config.yaml
init: "normal"
learning_rate: 0.00249
lr_head: 0.00513
decay_fraction: 0.814
batch_tokens: 16384
doc_mask: true
Each number is 200 + 40 x the weight over its row's rms, rounded and kept within 0 to 999. Layers, rows and columns count from 0. The size before them is the row's rms in percent of the matrix's.

# v: layer 6 attention value, 32x160, rms 0.0933, rows 17-24, columns 0-159
# o: layer 6 attention output (transposed), 160x160, rms 0.0932, rows 17-23,49-55,81-87,113-119,145-151, columns 0-159
v17,097,148,177,194,209,279,151,192,200,254,238,191,215,229,174,125,221,315,243,198,225,184,234,206,229,270,218,162,167,226,231,142,210,254,204,174,175,231,228,185,161,231,213,187,223,261,157,247,202,166,159,187,198,238,232,203,196,207,202,181,94,202,241,160,165,166,287,162,205,254,168,162,192,200,259,183,212,136,188,277,156,129,200,185,262,207,277,220,186,221,192,262,200,244,158,151,239,219,154,267,222,189,185,234,146,193,130,144,196,178,174,207,292,154,205,166,175,200,184,262,131,110,186,240,122,157,217,200,243,245,262,137,202,192,209,249,138,202,258,196,206,157,171,176,217,178,230,193,125,179,148,207,179,230,180,204,207,153,180,154,190
o17,108,179,149,231,205,178,190,149,184,151,219,164,190,145,220,190,268,263,247,235,170,199,240,206,148,264,272,257,140,108,213,161,89,202,208,177,198,228,105,253,143,226,167,160,140,204,285,242,201,211,193,153,188,205,175,208,190,180,235,148,163,190,220,199,206,188,208,178,229,222,217,135,191,235,244,122,124,249,227,200,189,196,168,195,215,160,174,258,186,158,194,212,161,174,195,129,181,195,204,219,229,194,224,230,262,187,146,229,179,205,215,216,273,206,185,199,244,181,170,265,164,120,190,183,148,201,160,269,203,158,259,237,238,214,221,167,123,174,208,153,286,156,179,235,205,166,232,232,162,221,123,129,139,177,173,217,151,184,151,253,217
o49,095,252,161,177,243,185,240,221,200,248,168,183,205,217,230,209,244,179,179,158,177,213,263,144,163,200,205,136,214,193,275,123,196,138,263,133,183,193,237,220,218,195,245,197,175,160,235,163,167,236,245,208,174,249,172,257,233,202,187,206,296,178,183,192,174,172,183,188,190,180,266,182,199,176,160,195,191,203,216,185,221,235,303,195,134,172,150,171,234,159,216,162,208,166,178,207,170,130,183,147,177,234,245,221,237,192,298,181,198,271,209,131,154,149,120,208,218,283,202,169,206,306,164,88,240,170,167,220,157,136,164,225,244,159,125,188,181,199,130,170,100,208,179,234,250,172,172,258,175,222,177,194,217,232,204,222,176,223,199,217,217
o81,117,224,185,236,231,169,176,230,257,228,159,145,158,178,250,251,257,214,192,197,181,158,193,168,145,209,205,136,216,216,194,161,129,209,201,110,257,195,201,207,209,203,178,220,181,148,227,232,158,263,254,145,173,250,192,161,223,186,172,220,237,175,163,194,210,174,173,135,158,168,239,154,145,209,198,103,190,199,228,182,272,200,239,207,179,254,141,190,215,184,200,179,177,123,199,185,162,156,252,107,166,224,272,212,219,194,210,204,246,211,200,136,172,145,211,158,332,165,234,289,169,168,192,132,228,155,109,273,191,185,193,226,240,185,192,221,227,181,189,223,198,210,161,229,183,209,272,241,200,258,228,140,161,269,260,194,130,257,219,202,231
o113,097,161,246,195,162,180,135,208,255,160,243,161,174,197,140,179,304,272,259,182,128,252,240,262,128,172,229,197,131,179,190,145,204,259,212,133,173,206,233,254,198,155,144,183,197,202,214,182,170,232,211,131,188,208,228,193,213,135,196,185,204,159,196,164,227,240,183,135,139,200,311,174,199,210,176,145,185,186,181,180,237,201,277,212,152,226,177,170,200,173,214,203,220,208,139,142,220,184,216,105,130,249,186,213,246,222,221,194,240,172,140,229,212,221,161,242,225,183,214,200,196,233,221,143,191,219,196,236,216,114,258,205,171,213,243,201,123,191,115,172,117,199,158,296,233,161,272,176,164,214,151,202,217,219,225,220,176,216,173,173,226
o145,090,210,208,172,199,170,160,204,247,194,195,149,193,272,249,111,241,285,134,188,153,245,214,174,111,138,254,190,200,209,197,115,226,214,215,75,281,227,217,201,204,216,208,262,179,225,181,227,179,199,212,179,177,140,238,215,227,185,285,146,169,179,179,171,269,163,159,194,190,233,227,156,184,192,191,146,199,211,187,186,190,168,237,204,150,176,161,167,185,173,190,219,167,115,178,185,214,182,198,174,159,157,192,225,250,289,196,155,296,207,112,131,183,126,226,187,190,210,232,216,161,138,179,149,185,142,192,237,220,102,236,240,193,205,168,195,215,185,152,157,246,146,176,182,256,212,225,251,150,256,216,231,184,243,209,181,197,191,253,175,170
v18,106,178,185,292,211,190,171,224,160,200,263,184,163,180,156,194,197,180,165,176,130,139,193,182,167,207,181,247,226,151,195,210,147,155,215,202,216,190,271,207,155,217,189,229,201,133,229,240,282,211,111,281,212,178,203,196,106,196,192,183,206,136,293,159,167,220,219,155,242,208,171,227,168,181,110,256,241,237,243,236,166,199,187,160,112,229,313,207,174,255,184,232,231,216,230,221,174,200,232,179,170,174,142,180,227,214,228,275,209,177,199,271,154,204,184,308,219,198,238,274,181,137,194,179,187,171,228,207,137,110,236,186,235,187,158,177,154,214,188,201,224,277,178,221,221,240,198,244,166,162,262,171,206,180,217,170,187,133,176,191,195
o18,103,226,194,130,131,194,252,150,200,200,167,226,172,213,233,153,244,107,216,148,144,184,197,347,179,148,186,198,240,171,192,224,182,172,216,181,155,269,110,209,227,208,167,208,216,189,203,178,229,128,227,199,222,236,212,201,215,128,176,201,275,268,258,149,229,192,184,174,199,203,269,185,181,127,166,177,133,248,169,186,158,259,225,173,267,159,240,196,196,214,187,215,141,188,183,198,178,225,181,169,188,289,217,129,233,178,182,151,192,253,195,207,241,276,202,266,196,218,190,239,172,248,231,217,227,251,138,199,126,199,173,201,171,248,237,201,152,216,262,242,207,263,274,183,176,197,238,177,255,183,188,124,256,196,194,196,261,195,157,198,192
o50,099,314,246,193,165,212,193,122,202,200,150,156,210,233,175,212,213,209,246,179,241,174,231,290,189,224,230,125,251,257,202,204,207,256,180,133,212,291,134,191,160,193,196,210,225,197,241,195,177,164,243,148,213,249,190,176,248,183,143,221,169,167,214,275,219,220,263,216,181,185,234,146,163,186,207,161,147,180,188,187,183,221,249,230,309,81,119,164,228,149,197,179,189,191,174,296,187,181,214,268,193,213,246,173,184,241,132,238,181,254,230,213,251,152,304,169,174,217,180,144,206,214,222,260,166,229,190,233,174,201,206,181,206,191,220,224,277,210,208,232,171,165,156,227,234,218,216,235,184,131,159,139,236,187,180,228,217,208,193,246,178
o82,085,209,219,163,191,206,219,167,211,169,249,248,167,200,215,204,234,123,227,147,177,154,189,244,194,206,262,160,226,258,204,249,190,231,200,167,224,273,86,212,197,192,146,206,214,160,215,206,179,144,262,145,246,212,187,118,324,166,86,179,158,189,173,245,214,178,180,163,171,235,221,211,254,194,176,167,124,185,241,234,151,150,220,238,252,129,214,190,212,183,205,217,158,242,214,251,156,189,186,204,241,265,239,117,236,182,166,166,204,179,213,196,242,191,304,177,153,248,208,138,249,229,229,286,145,186,167,235,213,192,220,154,224,192,252,220,187,276,261,251,162,190,255,215,175,196,183,194,222,160,211,157,245,187,194,245,202,173,166,244,229
o114,092,268,231,165,159,172,161,143,246,147,153,194,130,273,200,200,167,172,187,193,181,134,195,253,197,222,201,219,209,174,195,287,203,174,211,200,153,279,103,286,173,166,173,178,186,183,169,217,184,169,217,153,172,232,208,202,202,74,129,193,177,208,244,234,209,233,207,153,139,187,135,153,126,216,188,134,211,186,173,197,191,174,216,194,257,105,219,176,171,189,198,188,136,176,224,237,206,207,228,165,199,280,228,183,202,231,195,132,178,208,160,204,271,197,321,210,164,206,169,195,208,176,198,260,167,235,132,172,186,191,144,217,219,164,219,264,186,234,261,245,220,257,232,195,205,217,234,228,260,121,192,217,259,145,240,200,211,160,221,195,158
o146,122,249,222,216,180,226,185,170,233,130,165,224,151,239,158,129,224,135,232,136,146,124,186,296,160,235,206,274,271,169,201,233,219,176,214,201,215,299,123,224,222,166,174,247,191,233,151,231,201,137,204,196,243,274,188,154,144,102,165,206,199,241,198,231,222,153,238,196,204,125,192,234,198,193,191,148,217,159,188,192,145,222,178,210,234,130,249,210,205,219,164,185,153,223,238,280,203,222,263,184,210,300,216,212,221,197,208,198,235,169,163,184,247,193,301,221,130,221,194,200,224,172,228,244,206,197,182,161,186,200,159,204,135,169,218,174,228,288,281,211,167,295,218,200,206,231,210,227,219,233,226,213,202,142,248,192,181,156,186,221,196
v19,098,242,208,161,187,131,196,137,173,291,178,152,255,197,207,120,246,188,137,170,254,222,207,270,219,274,157,220,183,209,211,189,196,198,189,201,171,201,216,163,206,229,192,209,242,248,218,203,174,219,155,281,210,201,277,186,111,154,241,213,209,170,198,171,188,219,158,180,176,196,224,204,136,167,150,188,182,185,252,207,149,305,172,187,169,163,296,174,186,302,173,154,174,187,196,272,183,237,264,173,192,210,243,193,236,212,61,251,217,200,76,175,160,196,165,183,206,166,172,243,250,126,230,201,188,195,172,211,133,128,199,168,187,192,228,184,235,221,149,205,216,253,154,234,196,228,193,241,222,199,233,242,167,168,226,175,215,183,226,217,166
o19,104,198,229,295,211,191,176,146,188,99,211,323,197,171,177,272,247,197,190,174,135,211,167,193,230,221,214,276,194,153,146,229,180,229,140,276,222,137,228,153,222,250,236,201,188,223,178,203,179,190,205,253,155,169,235,220,168,246,203,191,224,155,191,183,220,153,277,230,287,168,155,188,271,202,233,245,170,190,186,171,167,164,135,193,228,235,131,161,210,153,204,283,132,219,230,172,233,165,181,225,255,233,174,231,198,244,232,158,202,168,133,190,252,252,228,288,252,198,233,233,200,208,214,199,213,169,173,177,144,230,136,140,180,223,169,255,242,190,181,175,257,181,224,168,222,201,132,184,236,199,114,218,198,162,167,198,167,172,250,148,200
o51,111,155,247,273,215,205,144,217,307,70,249,324,186,167,218,232,176,116,238,196,169,213,207,164,212,202,231,190,220,224,159,193,207,224,191,205,226,160,232,200,218,187,210,204,190,214,141,205,134,140,247,144,183,222,169,177,253,230,150,223,219,163,160,225,241,115,238,165,289,195,182,183,269,193,209,221,176,176,238,156,215,85,149,204,261,206,136,222,180,152,222,253,190,230,238,234,216,110,152,198,177,273,187,223,170,201,242,203,188,190,207,192,283,203,255,173,217,233,242,179,204,204,181,243,178,156,253,243,203,254,210,154,195,165,213,279,183,207,252,216,195,235,271,213,207,236,180,193,216,235,197,155,175,189,177,221,134,247,199,215,205
o83,091,275,230,295,237,224,188,149,191,130,137,234,266,191,199,203,198,152,212,185,166,172,240,171,292,263,203,248,246,312,158,218,231,148,244,201,270,206,121,174,198,140,233,195,203,144,189,258,171,152,240,156,146,235,188,205,189,173,161,236,214,258,230,169,210,151,254,218,301,200,230,211,234,200,170,163,149,177,220,238,202,202,167,171,255,227,180,196,206,170,215,242,256,190,214,210,210,109,212,250,224,236,257,274,175,193,223,263,184,239,228,193,231,234,275,197,177,221,153,184,178,235,144,171,195,246,226,198,205,268,262,176,229,251,169,242,230,188,197,195,204,210,251,202,227,174,172,293,203,218,244,164,190,130,170,170,162,180,166,258,216
o115,086,271,228,198,181,203,192,193,167,167,151,246,187,237,261,224,214,132,197,220,151,193,228,223,160,251,180,231,252,189,209,218,227,113,181,212,234,168,209,201,238,237,177,203,163,186,210,195,181,183,335,265,145,209,253,237,176,178,200,220,247,212,226,169,165,230,226,293,216,242,202,204,325,160,183,250,110,204,158,285,214,251,190,237,248,126,132,160,261,163,149,207,197,252,237,185,208,178,164,238,253,205,219,238,238,179,251,206,208,222,210,209,159,254,260,231,138,235,161,200,224,246,159,146,211,160,182,213,162,164,213,187,249,229,185,248,268,187,237,235,248,161,215,200,208,141,143,233,152,208,186,152,139,151,207,133,187,199,205,141,180
o147,100,204,246,261,218,148,153,132,197,151,151,267,193,210,228,181,196,220,165,184,182,273,221,196,253,193,218,229,196,201,172,165,230,171,151,158,241,174,193,187,243,271,191,197,204,174,150,158,215,213,205,276,124,182,257,206,166,234,174,222,188,213,226,207,141,205,232,226,332,156,205,255,231,251,214,204,123,169,222,184,174,194,202,251,209,231,200,171,260,220,176,255,206,245,223,238,208,140,220,137,250,251,284,234,241,235,217,247,276,221,137,171,189,213,246,220,104,138,219,253,220,174,190,211,181,151,212,167,240,188,258,220,193,214,221,262,268,158,184,247,196,169,163,133,173,189,90,230,145,280,168,209,220,133,193,186,190,199,182,158,183
v20,098,247,157,123,198,125,222,209,196,146,142,191,180,238,241,231,161,273,194,263,207,154,232,187,221,157,145,166,180,240,183,160,213,211,220,251,195,204,137,181,166,165,186,208,204,193,175,170,182,210,197,234,228,202,259,196,220,226,128,186,234,221,193,232,264,170,237,250,188,185,244,215,151,246,155,194,146,216,143,206,180,242,207,195,145,154,191,184,292,217,180,175,220,240,164,190,306,154,213,103,156,227,218,184,276,203,147,221,112,197,181,243,260,207,244,271,241,236,199,204,175,167,305,159,182,134,187,195,214,171,193,203,203,157,281,204,238,215,164,171,147,138,264,114,133,218,213,234,223,175,180,188,189,235,159,195,250,263,220,268,213
o20,088,168,217,256,198,121,183,215,227,172,186,181,196,244,235,182,186,225,110,179,200,211,176,207,269,199,207,188,182,177,176,213,153,234,262,171,123,194,272,226,133,211,136,193,124,246,216,203,226,152,162,239,243,166,269,201,196,210,194,213,212,220,252,237,198,163,159,194,186,207,144,231,229,180,153,104,175,201,172,164,156,278,140,195,153,176,206,291,126,224,222,214,190,237,169,191,219,263,161,197,223,242,118,150,162,200,241,214,159,137,192,214,173,154,167,263,225,257,247,284,223,251,102,218,174,155,199,191,185,193,233,143,174,237,203,183,234,185,181,175,246,222,210,135,235,227,191,221,221,234,134,114,235,141,230,206,152,202,219,293,194
o52,096,177,229,223,253,319,216,228,168,243,229,207,199,187,225,151,194,187,216,148,232,255,158,215,258,243,192,174,223,200,175,253,189,247,286,207,177,167,350,185,223,193,199,215,171,211,208,247,214,191,229,236,191,159,191,180,151,273,233,229,166,207,188,168,154,206,211,215,251,139,145,246,260,160,211,254,258,207,198,161,200,203,199,201,192,261,198,185,152,225,223,241,169,197,208,200,183,221,170,232,250,142,221,178,85,204,205,187,145,215,281,138,176,172,159,181,245,176,235,271,225,185,111,191,198,84,214,161,108,229,141,160,218,245,164,211,194,219,205,232,178,270,204,244,245,216,178,189,175,258,223,193,231,210,216,187,141,157,228,149,198
o84,099,167,195,243,157,230,232,217,208,234,188,143,207,258,256,144,237,187,189,216,216,243,178,230,198,189,204,147,170,188,249,221,198,208,292,180,129,209,289,216,182,172,144,180,239,228,166,195,230,170,202,231,205,144,235,147,158,237,215,187,175,194,220,144,143,237,196,222,179,204,189,198,266,67,162,174,268,200,164,201,163,280,170,210,206,164,220,182,131,259,204,211,159,129,223,212,242,254,143,262,216,157,204,116,146,155,207,167,137,228,244,170,149,219,135,182,205,170,225,244,225,255,141,190,212,174,131,206,141,130,141,153,156,272,148,184,221,213,155,251,256,219,200,240,230,249,213,192,154,227,214,167,171,217,247,205,155,242,266,196,187
o116,102,228,168,244,200,168,209,252,199,286,177,209,211,230,241,168,245,193,189,253,268,194,237,267,262,232,167,216,244,210,182,182,186,219,330,171,155,178,242,166,176,184,207,232,163,187,142,189,244,135,148,316,231,126,192,168,205,212,169,182,139,260,211,147,176,184,172,222,173,143,130,229,165,140,199,210,187,193,152,143,186,219,147,193,198,234,206,311,174,240,202,196,220,189,171,138,215,268,130,272,260,181,246,158,98,197,210,199,108,217,236,196,239,196,95,244,215,185,227,268,161,217,168,211,193,163,146,161,184,238,185,171,198,237,216,188,170,194,251,207,220,227,219,210,190,187,192,191,217,166,235,175,176,212,225,207,204,196,214,245,259
o148,113,157,156,242,171,144,170,249,228,302,244,151,184,277,248,223,232,219,166,239,246,180,281,174,273,165,161,219,195,240,184,139,246,190,285,177,209,158,232,156,180,270,188,270,176,190,130,206,161,215,163,266,200,178,257,230,242,226,223,136,168,221,172,193,168,212,185,235,253,216,189,193,196,209,119,181,244,191,218,193,225,173,133,175,126,246,195,194,149,221,210,203,213,139,178,177,274,260,189,218,237,180,191,172,197,200,222,196,212,193,154,213,210,195,53,225,153,211,203,237,196,265,190,174,191,155,179,177,266,207,223,155,142,185,225,179,177,169,233,186,251,212,180,194,208,207,216,203,192,191,224,219,130,285,221,206,172,233,280,300,248
v21,099,184,160,192,219,213,205,178,204,199,116,166,179,201,190,206,228,150,154,225,176,186,273,152,219,133,220,144,243,188,214,211,196,136,227,139,266,215,185,217,220,156,215,214,226,129,213,205,191,205,103,244,229,155,154,264,234,204,245,243,146,211,189,200,191,137,183,200,208,240,234,161,178,74,154,235,192,198,227,235,235,179,211,192,224,233,149,204,246,125,170,230,291,182,229,192,218,173,234,114,253,194,232,156,287,233,219,247,167,246,261,180,159,210,170,219,253,225,256,266,193,149,224,214,185,223,279,196,243,127,240,165,146,204,239,167,230,207,164,237,162,143,162,209,207,290,209,205,205,197,216,222,183,291,193,180,259,233,241,202,134
o21,106,80,167,193,188,151,189,246,269,127,204,251,221,177,214,271,229,161,149,192,178,173,176,232,232,256,176,123,241,169,169,241,150,183,284,141,156,190,282,269,226,187,153,185,158,225,198,113,203,265,183,185,242,186,172,250,185,216,147,173,302,196,286,212,213,149,143,172,215,229,130,208,125,163,178,209,163,226,241,128,205,196,226,218,225,218,206,247,182,187,185,194,220,210,194,231,174,238,210,170,100,222,228,190,179,207,225,215,220,224,239,201,151,195,161,199,236,226,202,210,215,235,124,248,186,226,223,250,212,272,239,220,219,243,252,220,200,243,222,210,153,263,219,176,187,199,184,183,322,232,222,201,228,229,206,258,202,180,174,164,175
o53,086,139,256,250,167,253,124,254,199,208,293,235,271,170,217,255,150,200,209,170,213,218,157,202,253,196,188,142,154,200,139,178,212,256,220,272,156,164,243,254,215,188,165,153,173,206,127,221,181,230,245,158,176,227,202,136,193,213,249,178,208,239,149,223,190,262,253,154,200,188,142,197,216,263,221,217,214,192,200,202,247,134,150,190,186,242,223,113,89,249,219,203,140,212,160,240,205,200,192,277,238,194,192,235,109,184,205,127,214,154,216,189,215,184,231,227,173,172,144,213,208,205,160,216,138,151,163,163,202,204,191,157,183,186,195,225,167,206,198,201,182,312,242,188,187,283,164,221,204,251,228,239,238,153,143,194,173,146,147,149,206
o85,093,150,175,261,126,281,230,179,287,197,253,212,261,233,244,188,218,185,193,220,214,191,170,210,219,199,208,119,159,194,227,195,216,214,236,266,159,236,230,281,202,171,195,146,247,259,121,149,217,220,237,195,255,189,187,133,193,186,219,138,194,248,180,226,164,288,225,153,187,232,132,208,217,173,177,189,147,230,162,184,163,207,183,187,225,155,251,187,130,239,136,131,152,219,171,223,188,210,175,253,189,170,199,117,151,79,227,149,134,203,291,188,197,208,164,206,149,247,189,186,240,295,216,281,122,234,157,187,207,194,211,203,182,229,174,209,217,244,197,253,185,235,176,189,178,180,175,194,235,201,200,176,240,173,160,251,154,203,163,162,229
o117,100,232,206,220,258,209,221,258,245,176,233,216,186,102,159,206,225,172,219,218,260,125,175,241,224,237,200,209,210,124,175,218,179,133,229,256,77,187,204,210,230,188,168,202,174,228,143,165,242,245,151,236,200,230,177,264,181,105,159,200,182,247,177,173,199,191,177,166,171,191,122,196,137,144,227,200,124,149,161,121,191,216,212,168,215,236,240,187,137,225,178,158,222,256,181,181,190,226,274,255,213,226,223,171,177,192,208,172,221,229,190,201,218,264,177,256,211,233,129,303,230,160,211,270,160,252,141,164,241,235,207,255,197,176,247,183,123,194,245,210,222,234,195,180,100,159,156,171,205,204,191,178,162,213,199,256,248,225,166,216,231
o149,102,145,169,241,198,195,286,235,210,171,151,254,192,185,200,272,231,181,206,231,227,90,168,216,239,247,184,194,197,179,214,262,203,202,205,218,171,150,244,178,233,164,219,178,184,209,135,155,240,248,201,234,155,214,207,230,137,193,189,188,174,245,182,194,223,199,176,237,132,152,123,268,232,191,214,262,177,141,173,124,253,202,144,237,196,240,175,194,196,214,158,103,198,182,269,231,186,209,272,291,193,215,247,186,216,172,253,231,210,202,257,157,183,231,133,202,249,228,175,247,240,228,216,175,203,204,168,200,323,256,226,192,225,157,242,193,207,185,195,234,152,223,193,215,115,173,112,128,214,224,161,188,99,229,213,246,161,213,219,156,196
v22,093,181,180,256,196,203,242,224,173,232,147,196,255,159,268,240,229,182,154,204,204,162,238,132,248,265,223,237,231,149,263,152,159,203,148,182,268,225,172,181,194,158,224,224,149,167,200,113,196,208,280,170,287,208,195,157,154,179,138,212,282,154,206,275,168,144,201,265,180,213,202,179,151,228,194,170,185,203,223,227,214,172,165,205,208,196,110,211,176,261,212,201,210,229,182,248,188,170,201,223,182,217,225,178,193,184,227,223,199,217,253,193,204,243,235,300,267,242,224,239,179,147,179,100,210,248,234,203,201,141,241,186,206,139,175,315,203,195,261,177,156,248,149,184,138,242,210,227,152,179,228,140,286,227,181,178,159,148,223,203,207
o22,083,216,163,156,111,275,241,228,216,249,218,248,193,295,213,104,169,176,155,241,217,219,193,289,240,233,153,149,204,247,220,208,202,225,241,165,166,258,230,158,162,154,150,196,208,189,134,167,216,164,249,222,187,213,180,203,162,194,150,181,152,235,221,159,150,239,154,270,190,163,206,176,112,155,146,190,189,146,256,189,148,224,170,206,211,115,239,280,159,207,184,174,193,216,169,192,191,162,216,210,235,243,185,181,243,191,243,173,171,231,204,243,196,123,179,176,180,191,228,216,157,173,232,128,205,229,248,184,277,153,208,174,223,178,230,175,272,157,170,255,187,185,182,204,122,182,246,285,153,201,241,176,218,225,286,131,221,156,229,234,191
o54,100,206,245,101,187,214,206,171,143,258,215,187,197,248,104,196,229,265,200,227,214,208,220,261,205,193,218,259,207,177,218,255,219,109,226,201,209,260,145,195,168,151,157,221,239,230,201,228,224,171,75,247,117,156,201,180,208,230,253,142,149,229,248,203,198,221,219,248,173,181,179,195,225,199,174,191,214,216,248,190,154,207,175,215,218,146,276,239,294,229,125,165,243,198,248,153,149,264,237,205,154,191,154,223,205,236,136,197,175,177,153,236,183,206,142,218,156,206,169,187,150,178,228,283,225,248,203,213,256,261,253,216,198,151,209,152,231,207,207,164,261,156,204,178,221,173,196,148,246,166,192,202,251,161,251,198,276,175,119,210,172
o86,114,155,210,111,145,167,233,228,178,188,228,232,235,235,148,182,153,237,158,192,180,213,232,285,234,184,216,236,139,199,199,241,253,193,241,209,225,216,200,208,140,175,157,209,203,222,132,211,182,204,151,260,156,179,188,218,179,245,268,188,144,220,216,171,198,238,222,225,188,132,188,224,228,258,206,236,191,268,199,186,144,153,150,173,181,150,289,209,260,218,136,188,228,213,199,148,207,203,190,185,179,198,149,197,248,222,192,148,252,224,134,252,172,206,119,175,116,155,101,176,230,219,277,281,193,210,237,154,220,247,224,137,245,187,246,224,201,190,169,150,191,172,213,189,235,140,155,147,214,161,131,225,257,211,268,179,257,158,152,232,114
o118,087,121,122,193,212,183,255,198,217,119,271,234,179,198,215,233,103,235,204,229,211,230,212,181,267,203,219,198,182,162,146,278,181,175,211,207,211,233,242,191,219,214,90,184,167,215,127,195,230,221,178,284,147,194,212,223,208,212,241,117,149,224,219,195,141,167,220,193,255,165,129,223,214,197,195,186,212,190,261,154,161,141,130,168,182,176,247,286,202,198,151,227,216,214,260,165,188,259,208,129,208,207,179,220,226,216,240,209,210,146,157,197,248,161,150,243,222,201,202,186,132,133,231,232,235,254,145,191,257,269,205,161,259,195,223,190,218,182,223,223,237,229,227,174,165,187,218,128,213,185,170,246,161,171,252,246,134,159,169,228,111
o150,099,186,142,223,183,234,287,220,219,192,263,243,158,180,182,200,116,176,179,208,226,279,242,243,263,205,210,197,229,192,205,235,217,160,271,309,198,234,189,156,205,236,152,160,197,214,182,187,202,192,236,236,230,212,147,140,196,167,258,160,172,189,192,189,130,192,212,247,280,137,150,201,195,212,183,190,235,177,242,201,166,199,125,147,221,138,204,233,299,254,142,170,249,228,221,173,169,215,223,225,205,268,190,158,208,180,238,206,171,214,148,255,243,207,140,256,141,209,149,182,192,220,262,207,233,204,208,179,182,248,216,170,235,217,312,177,198,170,255,180,188,277,227,248,161,120,225,209,198,178,185,224,138,199,241,185,134,139,206,239,116
v23,081,168,162,175,231,215,192,189,196,216,126,217,271,174,209,236,253,140,130,116,217,219,192,256,251,209,270,210,213,204,293,181,203,150,185,208,225,241,233,207,205,188,241,194,169,224,205,193,160,181,230,221,185,155,272,211,164,171,232,215,210,272,173,159,134,222,253,164,235,172,190,179,173,188,201,227,165,187,165,139,220,157,187,195,254,145,163,184,167,166,199,203,224,189,217,185,121,201,215,178,199,178,250,171,128,177,195,200,142,240,221,186,189,232,279,249,115,177,168,194,225,233,218,159,93,251,214,220,224,235,207,216,144,264,184,218,249,209,149,275,229,209,244,192,204,190,200,182,228,190,238,219,288,344,253,208,172,320,242,202,197
o23,103,146,227,235,181,237,171,231,251,186,169,248,223,222,227,275,193,187,168,187,156,220,148,230,168,207,225,200,215,219,152,254,179,239,249,214,217,88,334,177,187,195,239,194,200,211,157,161,197,233,178,169,175,158,210,207,162,222,152,215,224,228,145,144,184,184,213,166,179,169,179,228,161,161,166,257,230,189,203,109,206,108,262,220,172,203,210,168,178,168,211,214,177,221,198,203,205,135,188,250,174,203,185,156,134,237,308,174,172,241,191,175,191,144,157,215,243,142,216,117,208,166,205,205,194,135,238,153,249,226,231,184,228,103,245,189,200,259,173,228,135,159,182,186,219,180,82,235,257,210,168,240,282,219,199,185,186,198,276,214,171
o55,086,87,214,199,179,136,148,252,267,177,291,265,197,112,175,242,195,213,198,245,178,152,220,148,182,156,206,219,203,125,123,220,174,242,157,200,194,154,176,196,183,220,176,179,183,256,130,213,168,204,161,109,176,206,175,151,230,195,159,120,214,157,214,258,225,131,186,168,190,215,223,218,258,198,189,227,253,256,264,252,252,136,191,214,190,255,200,227,207,225,186,209,164,233,238,162,220,261,191,209,152,264,135,223,218,203,176,150,253,195,183,190,227,214,174,221,204,201,206,210,141,128,152,282,196,202,206,221,172,197,252,185,155,145,204,248,153,257,247,125,246,236,244,191,172,262,190,158,246,233,198,249,181,140,142,211,204,179,197,164,173
o87,083,248,228,172,169,152,231,208,229,215,182,274,266,158,195,173,196,197,162,234,190,173,242,246,239,202,178,257,204,259,123,214,234,164,209,225,201,171,168,203,128,226,222,201,192,251,155,228,147,296,148,199,198,238,187,232,136,205,232,209,214,190,204,194,191,229,184,161,245,160,306,269,157,263,177,185,203,238,128,211,196,245,173,134,119,216,253,206,256,190,196,196,248,263,159,169,190,176,207,272,191,214,158,213,206,233,243,229,185,248,137,255,170,164,173,250,172,219,126,211,179,267,227,196,151,242,223,108,218,252,223,139,194,167,195,203,196,221,203,120,161,195,193,210,210,140,96,235,265,197,170,244,234,188,191,127,243,149,203,243,150
o119,074,119,246,205,217,224,279,237,221,209,192,202,247,135,202,189,239,236,179,242,151,189,171,191,280,209,210,141,179,216,160,218,185,163,184,184,171,143,245,184,198,243,173,146,190,277,206,207,243,239,190,198,221,231,241,201,174,248,175,165,241,266,195,178,212,207,187,173,222,211,301,264,287,112,182,208,147,166,230,159,192,251,222,217,149,234,252,235,205,199,160,213,179,285,175,201,193,190,225,196,214,250,192,168,210,146,204,239,216,248,211,194,167,189,141,198,211,216,200,266,203,213,198,266,169,126,198,172,253,231,281,206,195,216,285,192,260,257,183,189,135,121,179,193,154,129,128,160,134,282,123,204,155,217,165,249,225,217,141,233,159
o151,090,143,195,167,218,177,249,176,189,198,145,235,225,121,217,256,195,175,173,213,160,241,172,191,248,217,202,187,189,197,191,244,186,187,148,241,196,183,224,180,185,262,237,148,235,201,269,184,228,270,198,196,201,233,203,176,168,297,134,213,226,225,274,168,180,190,199,138,215,180,251,284,256,221,238,243,202,227,269,191,165,230,220,199,185,180,212,231,306,162,175,189,190,314,229,168,138,144,212,211,216,224,214,147,217,196,215,221,201,248,192,248,199,233,163,218,241,215,189,233,238,232,224,218,213,161,178,163,189,219,241,144,310,247,217,237,244,189,149,201,108,141,199,224,171,146,89,147,193,229,81,146,235,233,203,194,196,209,141,214,165
v24,101,254,211,173,234,233,182,179,192,144,133,90,275,160,227,209,255,151,317,176,219,231,182,77,184,222,217,201,230,196,242,198,200,228,189,191,216,254,247,224,193,187,208,171,170,129,216,219,226,159,289,222,260,185,226,190,182,184,159,207,193,183,214,251,165,172,163,246,201,171,215,156,189,122,203,165,192,151,222,208,217,306,248,214,168,233,156,221,179,182,188,167,163,177,200,267,220,195,181,229,230,176,304,185,132,165,234,260,240,212,223,183,188,159,130,218,282,169,245,137,215,245,193,139,226,257,198,195,212,182,140,205,151,189,205,171,211,170,197,264,133,207,267,231,172,180,195,216,172,163,262,243,180,263,192,227,170,217,233,229,244